Each number is 128 + 32 x the weight over its row's rms, rounded and kept within 0 to 255. Layers, rows and columns count from 0. The size above them is the row's rms in percent of the matrix's.

# layer 7 attention query, 256x256, rms 0.031, rows 0-24, columns 128-191
size [ 81  93  94  70  76  73  86  84  80  85  83  91  89  94  99  91  82  79  95  93  99 100  94 106  99]
[[106 173 123  93  89 129 161 178 125 119 139 180 160 138 169 150 125 145  91  70 146 108 139 147  60 109 114 173 112 163 105 153  31 121 127 149  87 156 169  95 106 140 151 128  95 103 156 103 195 172 132  87 119  75 103  73 165 146 131  64 138 141 155 157]
 [ 82 139 137 122  92 176 101 189 165  50 121 134  82 129 119 150 180 151 141  79 125  73 101  85 116 126 129 126 100 162  91 177 152 146 135 105 120 131 124 167 115 124 102 133 115 167 126 162 150 130 106 139 118 131 109 205 130 113 106 114 144 149 147 119]
 [125 201  90 155 131  55 166 118  94 190 117 133 194 147 174 125  65 136 138 143  95 137 178 157  77 147 142 115 129  71 126 155 128 106 180 135 168 106 144 122 191 104 173 138  85 113 138  96 135 151 154 105 143  81 177  97  93  97 138 104  83  81 131 166]
 [ 90 165 123 145 138 138 115 201 164  92 125 145 124  76 154 118 119 129 113 135 234 107 105  67 123 116  85 125 134  57 118 102 114 175 100 157  80 132 194 143  83  92 191 169  84 156 110 131 127 148 123 159 133 124 118 170  77 121  75  69 189 144 141  90]
 [ 54 120 169 133  71 163  89 191 131  49 138  83 172  84  82 128 138 156 171  87 154  97  91 156 124 160 163 172 133 163 127  80  74 111 161 137 111  98 146 167  69 139 159 180 135 127 107 130 123 107 118 128 141 146  95 168 122 117 117  90 147 180 161 114]
 [ 86 161 149 154 146  51 133  69 112 132 108 158 117 185 123 110 154 178 138 167  90 120 188  42 102 212 147  69 148 158  90 163 128 111 154 132 199 104 141 121 165 115 215 115 120 154 137 173 135 163 145 154  86 139 123 154 123 106 213 126 172  85  96 144]
 [ 89  57  72 125 137 130 128 164 205 123  91  94 110  83 117  97  74 109 136 126 141 102 109 145 125 139  81 120 137  98 125  49 204 219 117 165  78  97 143 139 146 161 170 198 105 136 106  85 129 107 110  91 118 167  97 111 109 143  85  91 119 148 121 119]
 [107 121 152  31 156 135 150 131 128 110 137 144  78  55 146 143 150 125 118 120 159 134 121  91 155  83 161 137 111 151  85  65  89 140 141  98  96 143 175 101 139 179 188  78 148  92 144 133 147 127 107 178 156 169 156 134 134 184 140  51 120 120 145 114]
 [149 159 127 170 127 194  81 195  91 166 124 139 168  98 122  91 104  83 162 114 144 122 122 192 159 142 112 114 112  91 165  49 117 141 171 126  81 153 160 131 154 163 161 128 142  97 131 121 137 112 132 139 153 112 173 107 123 136  93 131 176 117  76  69]
 [ 72  96 155  97 137 194 161 140 106  32 115 119  70 112 131 152 181 194 146 114 159 104 131 124 172 172 109 136 105 145 134 157 102 111 148 131 118 138 157 159 136 135 171 126  84 155 139 116 136 120 112 101 166 150  26 171 140 120  99  93 164 154 171 141]
 [142 139 149 111 121 117 169 133  83  91  70  75 122 168 130 144  75 115 159 154 107 151  93 109 108 107  92 153 102  82 155 121 135 138 155 159 150 108 120 119 202  97 154 121  87 102 180  67 161  89 151 106 121  82 152 123 141 128  84  58 160 118  97 117]
 [127 173 126  91 161  53 164 155 177 117 165 121 159 119 115 193 106  66  99  53 137 151 127 116 112 117 229  98 133  93 152 122  79 125 112 113 112  70 150 152 108  75 161 156  77 102 109 114 107 139 158 124 139 173 121 162 105  99  95 101 114 124 149 156]
 [139 121 118 145 116 116 157  94 100 112  87 131  81 112  85 129 134 139  99 137  75  64  14 148  79 122 144  74 123 188 112 154 148 105  95 101 140  96 111 110  84 111 143  71 146 100 153  41 160 132 100 168  91  81 128 123 128 154 137  98 137 110  69 128]
 [156  67  82 133 138  23 149  84 185 212 139 174 156 100 122 106  90 109 155 103 147 151 132 202 169  66 126 116 124  94 145 131 124 114 145 100 129 112 112 183 183  97 129  91 181 118  90 128  73 105  75 128 169  90 179  98 130 115  89 180 118  72  49 158]
 [ 99 131  49 106 143 136 134 101 112 163  86 102 171  90 130 172  98  43  90 153 158 137 124  85 194  88 111 146 195  41 130 120 230 144 121 135 110 103 185 144 124 124 147 112 155  97 139  98 109 129 138 130 113 175 176 113 109 190  89  98  68 163 141 137]
 [169 134  78 176 137 180 173 133 100 135  94 136 105 121 101 158  85  61 138 202 152 160 150 151 117 176  84 118 134 123  84 112 103 156 167  97 134 148 135 115 120 122 113 139 145 155  91 157  74 121 169 116  83 133 142 166 117 149 190 138 183  73  77 137]
 [106 125 140  67 145 182 116 185 130  70 100  82  73  97 145 164 190  99 159 104 158  69 135 150 157 123  96 120 108 145 130 101 164 102  98 126 123 117 130 122 109 162 122 111 132 130  92 120 130 120  85 108 141 100  92 129 102  98 112 135  80 141 154 136]
 [ 98 130 116  82 148 155 102  94 126 111 124 106  75 145 120 139 163 166 123 126 164 168 115  88 146 104  63 135 102 178 119  85 122  96  89 145 108 142  89 186  70 159 114  69 204 131 113 127 113 110 145 136 124 121 153 142 149 125 134 106 142 141 117 135]
 [124  55 188 159 146  75 107 146  74 159  92 154 141 132  88  88 170 140 177  86 116  89 157 153  86  89 191 152 153 148 150 175 132  68 136 172 198 125 111 125  95 131 153  96 140 112 167 118 139 141 115 192 122  68 138 138 182 167 183  60 120 102 105 162]
 [111 117 129 151 158 138  65 136 129  79  63 112 114 166 150 158 179  82 142 130 101 160 114  62 117 120 112 172 116 172  84 144 178 153 113 120 105 117 151 102 151 127 106 112 201 171 118 128 110 129 146 100 144 110 141  96  72  84 142 187 114 158  91 121]
 [101 104 151 111 182  80 140  82 154 144 112 106 127 128 167 143 153 101 130 163 156  93  97 105 127 149 144 111  81  88 149 160  83 141 161 131 124 133 121 131  86 103 136 159 134 160 167 188 114 180 132 117 101 133 143 165  58  76  91 138 107 106 191 115]
 [172 123 108 108 163 169 119 178 127 152 148  89  98 147  93 143 141  94 120  96 143 112 121 254 126  99 155 155 124 142  90 120 170 107 142 119 127  98 135 152  85 191 106 130  89  87 131 137 103  94 136 104 151 149 131 142 186  99 132 183 125 105 146 119]
 [118 149 122 102 147 120 135 129 124 106 100 145 113 126 147  45 143 115  94  82  94  98  78 142 163 102 143 136 135 109 105 137 139 157 121  74 124 125 154 135 125 108 182  80 145 192 153  88 109 130  84 162 118  89 155  66 128 149 150 168 107 105 136 163]
 [189 129  99  97 116 157 152  82 177 133 106 121 106 149 169 147 143  36 146 103 113 151 142  95 127 117 106 145 132 159 150  92 161 172 186 136 128  89 118 107  91 125  69 133 113  66  98 101 112 127 148 123 147 117 102  81 115 216 134 110 114 123 109 162]
 [150 129 147 102 125  54 116 114 163 168 154 140 217 155 141 131 133  69 151 133 126 212 121 110 120  95 190 112  87  97 159 142 172 165 147 124 153 138 121 106 119 104 234 138 143 111 147 147 182 149 145 160 161 155 149  98 188 135 176 168 122  88 124 117]]
# layer 7 attention key, 256x256, rms 0.031, rows 0-23, columns 128-191
size [ 76  83  76  75  75  83  85  87  78  87  82  83  95  90 102  89  78  89 100  93 104  96  98 110]
[[156 164 159 131 154 129 119  84 115 103  52 150 175 178 113 141  91  64 140 142 186 179  73 156 123 162  85  91 174 104 111  92  37 150  90 115 156 132 135  92 154 152 122  79 178  70  63 138  95 130 159 181 105  64 163 118 148  81 150 151 123 107 164  51]
 [176 137 100 131 127 136 138 125 150 151 117 149 162  74 163 113 114 133 194 143 118 124 142 150 189 122 144 188  86 183 100  92  85  59 200 113 149 129 165  70 105 136  96 115 120 135 146  89 169 108 115 129 140 129 138 141 144 191 174 135 108 126  94  96]
 [107  65 158 149 113 136 149  85 115 165 132  73 118 124 121 132 107 128 128 148  97 126 120 164 176 137 109 116 183 128 106 158 174 146  90 155 153 165  68 129  95 114 144 161 144 166 135 118  83 122  71  89  80 171 153 129 146 136  75 156 175 124 106 118]
 [102 154 115 177 133 119 149  89  86 112  85 146  95 174 122 171  93 151 101  57 132 180 143 129 178 147  86 107 192 122 153 188 107 129  72 143 113  86 119  80 132 118 125  89 123 135 132 147 180  67 127 126 106  85 124  98 185  96 154 160  91 123 142 143]
 [146 164  82  89 104 152 117 128 139  98  73 152  79 120 162 141 132 130  91 148 123 154 113  89 190 108  64 135 203 174 170 127  62 124 109 127 127 124 117  77 183  98  90  86 143 111 119 169 164  89 115 156 114 118 120 112 147 121 156 139  77 119 163 127]
 [ 84 144 105 136  56 126  85 171 119  97 187 139  97  89 151  86 145 118 146 145 156  94 113 145 149 163 159 134  77 165 109 105 110 110  96 126 120 182 132 104 142 111 106 104 110 149 174 109 140  80  91  90 163 112 141 159  92 179 183 114 160 114 111 152]
 [100 146 129 154 154  81 156  92 113 115 106 120 118 155 135 143  83 183 165  99 142 149 166 155 121 145 153 140 157 153 153 151 152 108 129 114  94  98 122 126  90  85 153 133 117 160 165 201 182 100 182 118 137 127 124 104  97 102 114 125  79 151  97 112]
 [ 77 163 137 133 187 111 151 137 136 115 120 135 156 148 113 122 141 113 153  58 151  85  48 156 106 148  80 128 181 152 145  99 123 181 122 146 139 137 135 161 159  66 142 165 138  84 120 216  44 152 223 155 137 106  42 131 145 116 138 119 152 162 160  84]
 [104 137 197 143 122  96 183  31 105 114 174  72 180 129 132 161  70 126  99 133 122 136 160  90 114 162 105 138 137 101  63 124 112 175 117 152 129 130  85 114  92 171 147 119 141  89  99 128  97 139 150 159  89 137 146 147 136  71 104 126 108  98 174 173]
 [190 188 103 156 149 114  86 159 107 143  54 160  96 128 133 175 109 113 114 140 102 166 143 145 130 106 121 156 157 130  65 115  87 104 193 103 102 102 126 139 108 154 147 108 181 149 136 145 115 139 170 149  81  57 181 180 114 117 154 153  71 133 158 109]
 [118  69 128 184  98 182  56 108 141 120 164 147 140 108  78 136  73 115 172 168  95 131 176 147 106 120 106 145 129 150 113 189 135  92 118 148 157 107 113 148 118  93 124 107 136  99 139 150 159  72 114 119 153 176 179 139 134 169 104 157 124 138 146  85]
 [124 141 157 146 129 129 104  65 146  88  81 112 150 162 117 127  87 135 137 151 143 173 127 104 105 142  78 127 127  87 142 130 140 141 100 150 128 117 197  54 124 160  89 133 156 160 112 198 148  74 125 172 131 146 146 104 184  85 138 135  85 100 133 130]
 [114 164 108 143 126 173  99 162 161 137 169 111  52  75 167 176 157 148 137 164 118 173 155 129 148 117 138 136  84 138 131 132 110 141 122 197  47 170 105 122 112 144 131 172 130 190 177 209 125 136 186  99 120 133 104 139 134 163 183 102 147  98 176 104]
 [106 145 155 154 105 195 120 122 112 136 142 102 174 144  95 114 130  79  88 138 140 139 128 123 109 122 158 121 143 107 134 200 164 137 121 149 142 156 146 107  93 146  53 144 125  87  76  90 111 225 121 130 113  69 143  86 120  99  86 132 181 128 156 121]
 [140  88 124  95 139  83 109 111 132  71 174 119 182 126 167  88 167 189 158  76 105 113 160 180  86  72 123 132 116 125 212 140 128 114 119 150 132 148 138 123 128 115 151 180 127 138 149 123 175  97 106 162 196 195  84 122 123  92 128 147 112 182 132 127]
 [ 95 117 117  71 105 119 138 108 121 106 139 110 126 140 132  87 168  99 129 143 138 134  79 111 159 108  94 153 182 102 137  68  93  85 150 142 149 126 154 155 124 118 147  87 110  69 132 122 181  82 157 138 126 135 110 123  84 131 119 144  86 145 172 132]
 [135 148 122 164 127 118 167  90 194  55  92 131 180  77 165 141  91 127 137 103  82 131  65 136  97 161 145 160 172 145 140 139 125 132 188 174  98  76 150 109 163  83  99 130 126 129 147 113 154 167 111 168  49  87 103 111  61  98 101 160  97 106 143 149]
 [127 118 124  99  64 129 123 219  88 111 115 137  91 129 154  52 178 190 134 157 118  74  73 139 137 134 103 140 167 163 143  77  88 114  83  81 148 136 162 126 182 116 112 146  96 151 109  79 113 152 168 141 116  78 103 121 100 101 187 148 141 138 144 130]
 [150 144  90 126 120 119 158 126 192 204 169 154 148 141 118  67 117 128 118 141 158 157 140 145 102 181 139  94  36 136 150 110 152  99 143  90 136 111 167  86 131 140 124 164 100  54 126  75 143 173  71 118 130 129  94 173 148  72 120 149 181 135 148 126]
 [156  84 131 154 144  73 131 111 120 128 141 151 165 141  89 127 172 186 142  98 120 138 190 115 119 169 146 156  72 130 190 174 143 152 109  88 122  86 113  87  82 138 141 176  71 159 157  76 112 115 121 137 133 168 134  99 157 112 104 160  89 124 168 227]
 [112 115 167 134 175 152 128 120 101 132 141 114 172 186  79 165 122  72 135 149  90 181 150  62 126 114 158  82 106 120 136 175 188 155  52  97 197 119 145  73 108 139 118 111 116 130 119  90 161 141 141 104 114 108 119 145 113 147 111 106  98 129  68 212]
 [125 198 165 149 135 160 166  56 180  81 155  59 107 110 203 173 145 175 130 127 165 131 110 128 197  92 130 109 132 104 163 126 158 141 116 169 100 133 122 153 112  88 136 151 173 159 129 146 184 160 154 249 161 127 168 149  92  77 110  92 119 112 207 107]
 [106  91 114 119 120 135 162  79 164 131 132 119 159 130 133 153 121 117 118 123 100 154 178  93 139 100 104 197 118 137 115  53 201 134 114  96  74 118 136 120 104 175 141 134 184 162  87 132  66 157 153  87 145 137 121 160 154  48  68 178 113 190  87 106]
 [ 89 165 193  62 183 114 107  95 160  78 121 129 181 114 145  69  91 151 160 121 169 105 143 168 126 115 149 108 134  98 146 130 114 143 157 110 103 136 149 152 144  79 186 128 145 116 148 171 124 123 108 159 134 157 101 116 190 132 132 125 138 172 164 120]]